Each number is 128 + 24 x the weight over its row's rms, rounded and kept within 0 to 255. Layers, rows and columns count from 0. Numbers have three digits each. The size before them is the row's rms in percent of the matrix's.

# up: layer 7 MLP up, 512x128, rms 0.176, rows 138-168, columns 0-63
# down: layer 7 MLP down (transposed), 512x128, rms 0.156, rows 138-168, columns 0-63
# gate: layer 7 MLP gate, 512x128, rms 0.177, rows 139-169, columns 0-63
up138 095:122099140118114105138132100151168105111153110083121152130118138110120155152122111120111134169174130101137152165103143155118136160112131134121106097109118127111104129111188164103156084129157134
down138 099:133100116112091107133126113103134083120144104148091151099130130119131155087102143143111151128130085134150115103064126100125183156146116104125140147130151161155121116149146124085125121105117119
gate139 101:102126098096180142129126136135122121141138166142164126126120101099095136118147143095132116110150118116166138088161172162117104139122163153112172100142140140093088114104120091103125143169155090
up139 100:120145103142106137094150097137177108087134116103128192129108111115068176142086137104134122108106099143128175097115099101105121118123134125116151113077136100180117111089118122122135128137104082
down139 103:140131125173102139102155176162129069131174131143105095150143157122120102136102184126146107116125135100153160098122134116143165066154086145109073103111148090093143135120109127149116135111149069
gate140 094:130149132124104185095136118125137174152111073132145090119145140158139122119177087091125138126113124141126170141145086150086115169149137164115154157110124100155140122150141112152167143139112145
up140 095:097139095144154163145118126090127121152117124090140137131161082141180116172124085138124107093099095130124157100082118140111113127125118104117123094142107104147151106107115111139134090131139131
down140 102:123089136096125123156151163193125103123118170075127111130144126103113136140119157149136140135146128147095166151093175115127131145154167133136093147156121176114084104136147115144156100117121138
gate141 101:124114150140100137116109144129094109138114134143098111153106120112103106150156114135153161131088146112136136137084115137129136144094160160105083092052103152103161109087093135146087153137148080
up141 097:131097129146086128093156103151089125116172158103186152125130147116111126139112129132150161122086134092124130118162187168120146143137117146135108119144131064136144120144119096127107154150134163
down141 092:078117143105119149195138134150125136160197155142139150104136109147145158142104108157115110126098177131118145142112130129150108142102132136136114119115161089168098095161128137107106128141144118
gate142 102:126092138127150106101137125141152131118136100114120088135128110135114156138122117126145156123146108155122097127143115123155177172104144141125174073110092133082123158126121141134084135146146136
up142 105:098129119149130157123172151128152149173133124126095103130097130152136113134136158136123130092135135148170127083154124145132142141137176131164108121133090118129139157094066093151120156136120144
down142 106:147136143145135091116114148113172110123080143095090137148128163076112096138131111112152160135144109143125140121144147102144121110105160153093167085180108178146147137116164132114127133104118072
gate143 095:134108166138143147117131139110145111136142091146102127102118153140149134141125134139166113133123099165113133157139152156121130101112081124077149164124167168119161135120111142151102133166092126
up143 104:158136132154116180110103145170123163135139113142108126118114145127180133122155155090120116109145094084151156161132170159152141113096130083107151153154146139111103175146132155147109104157135129
down143 102:108131116121103143139174070145146174120101123143131089147129111138159111151134121136147121123115146148097149142083136135133106110161134181142121130078133118109172134141103098138115129159104164
gate144 104:116135111147096129137103091117158111140124178123111138167135160142127167144142151174107074140123155134084107170174128113148147120140134146113129119125173162123121144141149093129076149133084136
up144 099:133162104145116106129165126163167106154122112103126085140136173111101136119102117159080160111126082134139128148088110163101113150165149123101173143159108130162117164156137143110153110142087114
down144 101:111130133116073129125112139148136150115068115148077155122140107107111165149142154107112120144146121150133114108138118138151178147161117140193155135104163112164127081128120133156115168140104166
gate145 099:137126097117142117137137116106156136123126165110145079074120153165109129126140146106108140138119124133150107153096104109144149119100167087118138156143112116151153179099162122132123148151147100
up145 101:115135116147124066139146154136159154142161116134171089154137079139144133110121104114148100097125167125151114139154157092118122123149178132142105129091136127166141152137066135168155159151139116
down145 101:116151125152121092123165099066102140121141094137113112118113094106083097153166093140107148145136137099132119139131147146125142154150125131134146111171078137124096122137142113102111170118106181
gate146 099:128099084146140115172141123133145161124116111172172130118110118090156114113142172168110147130135119150115136125100106150135167117129140130130136142158122104107116142145132136106164162101125087
up146 101:115140113101143106156126152093099107132124108167141155146193135131143124154114149175149188154149126105110150121125125119102103138139132145116183172106095140115126135106112122120127139151144121
down146 090:143141149150133087075145118160137150138161151108150123129137094111153117131116153172110114138120136150130123123093067124127147155141142094113131101157106107153121095126101138139144145172166153
gate147 102:143151104141122126098106103102105140113134128113185176095098124173159116102173143149086090123148109139147131129119149134165138136165139162155135144085157137099132114125153115130141077107151127
up147 096:091149131135107150156107132129151138139111127124124121122161135121150093205173150125135116100129126094101068166136146134144175136164123121118124151133073122128117156134136131115120100098123150
down147 098:125106171139141133117143127123129136151149131133134153123133094106143093122129124122101134137136100091122128121085104112115117187133167103100122130160121133118113137133122114113134129124159120
gate148 099:104139118097108163159123128132148142109161113182102167128090129113154090126095134112106157126085133166133133150131108121150100163130156147151113062120163137131113117140118128118111153103151189
up148 101:112168089081136111143124147098176118143155094139109158093163133122137122130138092089147096121103160093095154103126098155146163143109164068132102134122146162187105157103125103104152153129107144
down148 096:115083117139116114114168124141123100111120124123135153120156094147176100141169151138108145132123153149091121131193140134123123085149097140120168111140130127144110107130126185150158114117124133
gate149 100:114111135133138089112099132161138088110136166146147110103106089134136118089092147105089126165114111162144141140103106122111124135167171156140103098134121152093131157160149131119108172154117141
up149 097:115123159110133138107110138143159118143070097103141089147148087136102114112122173110109156140157145120125094128087120132184112134151128174153112175146108157107155080173134115142149142154146143
down149 093:114122141138125123109155174155145103143128101176110141135137122085122070146140127126165115170128116129123180127099123104123127136135087129135123122146153137142139142114102120097152136142134156
gate150 101:162121132135155169133176148144109158151141152126122131101104133164121099106095135145149119146130138121148155145113152166101104178097140121116126109079136116107105147152143091090127100097095152
up150 098:132114144152140154114141162121125136155126131145087100186112126137160114119141106159113102115106094108143134125127109114143081112128091129166146122140155133128118133095140104110149141175106102
down150 106:129149136198092105147177103092119132147148117168140145137095134125128131117188132148118152130103119144128117121105142138142153146122141136096125128126185123135160135091109113155116119135138114
gate151 104:164107110145086137086132097107153169117125130119159112139104171151143137107143099094148150123104095103133103165130151126144136098125111149132077129149093108130185151127166115143125095107139152
up151 106:127135132105145136107148092100139122096082126145096140113108117146134136155182115114145143094110137159091132135101125134094146139185155073149101143091126143114116086114117101147160100141157168
down151 108:122106162118137130117099064153139102116110134137158116119152181102117143124102120138177083115123121080162078120119154123168093100098119103147133175178153168154173159106112095135112130145140107
gate152 099:141100070128157151128131103117144151155117100127105152129170119136171151149159153136128172126098139097099144123129094135109159191100095129096135109113108104103102121101120080125114148125143075
up152 101:093099149114130080095141133163122096158163105108104134132176163109128148146101119118130183096111097119156161088141110139144151123162091139114148120140116102129132140175146137166134117174095127
down152 102:129151125105146145178134145099173107188128127123144118149133133112119142094162118112190120137118133106164144148122159100133123131086155095125158121168110149131094124147129136102170109094169114
gate153 099:142091128114104127160119146124106136129108128126138176147115145139070089148126083135148138174106090136109170137122148124149124130098172129101196078111155080128175129140154081093138114121121126
up153 104:127136111094132126064139137145139138122134125097174111172106167122130126076121121141099140124136127114111113123128073116122130166138163133103088144153138151150134118133127160123158119124163137
down153 101:126142146071120133133100115098109152108120141103111158122122122133171177112117108123158138168092113129123140144110101128140115130135067093152135137163141085154072139127137116144095099089126130
gate154 099:155116124116126142110136144084122123185130119123099112136191162112126099124121145115162138108131151150110122144131147115102156137132124154134063106103122141092193134100099085108108109125131164
up154 105:098175099104109126121125125102154119143122171147101117164126148123111147117128111099154144132152142132121102142147106135081109116124136156112098136109136129124097074134149153098134142133162096
down154 105:109146131174132110110105144130133163113155119122111138166134147071163092143110095097149129081143117133138150139148163137164135158174115129138116152108143153140160119084093099105150139131105132
gate155 103:071096060120105130073164127074113157156123070118117153081093085163128149173118124137136124131136128125092141131107085142115101123133088146134137126104171118107126118148159133132095133158154135
up155 106:139116145152130148207139096133124157129115110143092125128142101129134120127160142091111163172170099169171136117131137091075140122076158144119168119158162113146082123162118165153157140149138135
down155 110:106123086146138112192102124145110138152112150094116139133131137127113123143108125137100132113135116129124156103132137122105114148180112093104125133174129086070126124141105077154096113170140129
gate156 094:099071150091130128159127137098137109136119074118137128110150108101185166110135137153173107130107155125120114131173098131108099117130124084129143152138149114117113179130113137131177107097148090
up156 102:151159117131145124129126128121180121102134134158157132093134127163121113107122113143101110117114161090155113152122151133143140146144124108109087136127130134121168076169122109151098147146108108
down156 096:099097099138144094125105119137102085131136128095084139134094116130149164112119115143098148129087103118157153170129142138136117108062107143146168159151133106129124093119148141148078105106075101
gate157 108:119116140145113092124111111135167157098122133143129107110126120154156118109117127174151138112115115120129124136157145118165085101071118135157140126127082095147134140123116120125068139162118137
up157 104:146139086156114170169097118137150126113121124113140089126129113138098124160097101125121066119191104117158103113130092105140159179103128112101131115114134095114108105153120150151116150110112150
down157 106:128076107090135128131131129136084135100147123137098146080094147188151112178182111121140123112098154140118136141151105150084122094175102117142146107091169176103168138099120115130151118122140116
gate158 097:099104161097120125070150141119152147128123097121110135111118146184143114143125114106105152178127183158120109146140161124139111124136134133164148119077131153095130149095154126091099140152123139
up158 100:132169151114146112146113099093091122128109108151111100112142138127187145088155115120113138139113111072092098127154117149132179130095126111081117142153133201099111118125145094097120124088090111
down158 101:136175138109154115130106120080140110126143088168148121085151134118155119118117087140158101078121117142146140087142117174107119106160131159101101143096179135104138128141157128150087129150085123
gate159 110:148144083113128166106124135125180117135112111145094124110133134163130105130098088103077083076134138134161136178167171123108125119106165135132102140113135130116105108123118072156120146124168104
up159 104:081106129133106146096135106107104139084176142077142099148105097114106097107096104113174145073140131095161104146135138118173108139118169142112123104119106170131147122173121149126162120150131140
down159 110:153143147122108101137123125145096129163160139145159134134120171096137098114126131136103056140121131090142083121108117109132111093162084126143121114114107088133108107136096137095133149089140135
gate160 106:125115098093123125118106084118108124134120104072143100122130096182129129112107111112100139101100083125145160081082087133184161120150140171100145119122145129111121127161170118132117157130108098
up160 114:139119201127134111121142134152147106161122106107138137107134161128161126097094154154141115133099142127149116143118126146112159122108088126132106045146134121113169116134117137119084157116172155
down160 093:140085128168115116087131112142137105137124146122161129130158166134116075142157131134099124163115134118161122122115115146166108117108187128136129101128109155166155127163149106096113108152146117
gate161 106:112143106145113107120110125173120150162144148156145132135100146139101112066149105134150145131130129139106123139132151102110106076141132136145100143124109157124138112138125118128126139128162126
up161 099:141160126143121119147099123150149140132148139103133121122143122123080110146149189147128163139159116122113118185119107164137126165170128097125164143105110122173108157125095104129095091107105167
down161 104:139132104134153141129157144143109097128148127091118102117113090136142122139137159105093133129095162091137174112146074080149128130169118149094081132097112096123160143201122102093161117157128143
gate162 097:172108135099091097123100128122085119160123139140115120166119092096124143102148159124066151123135154127106137160116071127136124154115122106128157119116117127152151144139158114103138112095145115
up162 097:132153115086154109138110137104147123132105145165133101126131093161144116141159104119153152094128122128142137121153144058153136130149141137149119057143100096111063153126153141153121144128153144
down162 101:088141161117173152094112133114102127116156135099140124131114079155132162129134126098131092139134110144154121153143175103119179066087127124126102107152164144097156088109093113084129125124100122
gate163 097:128176139133146138078140125174137111164150156169153127110134099153141129133126142094114150119151163145120119131142100092133130112089101111098134092112117151117063158164138105129148115151157154
up163 090:141104165123139137125180156111121096136130156123126121107095143134181116125113154135131104159161154095149146117091134135144084100106126099108157134137120150130153169148119108133131107113143134
down163 093:158099110136166158170160101145116156087141121149137155128139164105103164156133089153122126098120100128157110143091161124156119130121137131117134126132114083110155108162129139118109164164116125
gate164 103:145106106089120175101133142090089120130093070124123119110115080151138120161076124144127098123132097148132073155133137121148131137109108134127157122091150180155123166158107100135117123106128126
up164 102:149171147125117155121152168104109139147120152126131132119165146086132115120119168127122142114082086164116125133134150130123141167130184124161174109133108160144135123154103093128098092125109115
down164 108:137163129114173155139112118126122180131149093118113158134107112166124114138130125121079115073139107127167127128114118122100131152092122136119148110130081157120105171109097098110116157135153128
gate165 096:127102125119106134125103145101123132153167131122103166130126138131106117140097059134097116103073146085152130177083111146149111139156121153138098137159116132101110134136140128150078114132129108
up165 104:153116147156152129109169151106127111128132108113146140105135090138148150147117110111150146108098109125145111131110116056134087094133138159115106122136118117117119129098133103113133122146136066
down165 099:128115115176124154115092137104138124150135149097123118118152096129155109130089168164142107110129168108115139125153153143132146111097154124110114062120138133105122145124100139137072104094084138
gate166 104:161092105094115105159127158132114133147132108091160095107151110127147155122101076126109135123169121178120126125097094139137189151115178128123165121109127117129137169108141124120104093162135135
up166 102:116133142120142142075113184138139109142111158113133148104123173119175092100157130141097140129136116146108098127092141146130114108106131120140106096094124126105108132131098173136163136126147139
down166 104:117127158170071117081130114160145094153175141126102085110137103134125110158125106144135110112143145140078127105147112149158138155171173152125141132118076164144141118091106113172110090143118113
gate167 090:101133132154161147068120093139109127121142126095112115153131080144170147130106147147120108121170095127117105160140143143096101136094119094064090095109084101121138154116115112109092137114158114
up167 095:120146148122131113141173108101141113108146100132089143080104155130144136125112114144127105162170168106090120132125123044111115152139117140122143137080132131097144114109109130134119101105098127
down167 096:141091120148110103140082125098100122156140156135103137145136144150158111114107115153118165132137165094114125125132099159130092155121114092133128127123112152113082128094125144081162138155096120
gate168 105:131134140092126138119150121147163127118125119130091160153133142157145154114121117147159132110157119134136108128145107126136173118107119101145139140099175164161134174131112122175107131155117155
up168 097:122114110138122107125119103173134160143115156156158141162120144133131135128115135133116155187139126163091138174110129138180185143169135158126087097115164093150126139182110088097124126113168151
down168 100:117137127126095132115111211136141094150065138112149136089162090127115105147147108148156115146094158138104138170145174165136125138135144129168140151110157093160123158079109119135159113123151144
gate169 093:203124123122163091124124125143132102131144090136123108140141138120103114151136148175111085143123129122147150086105127126129094097140129094169167149118125127126155143166118120162122129116130096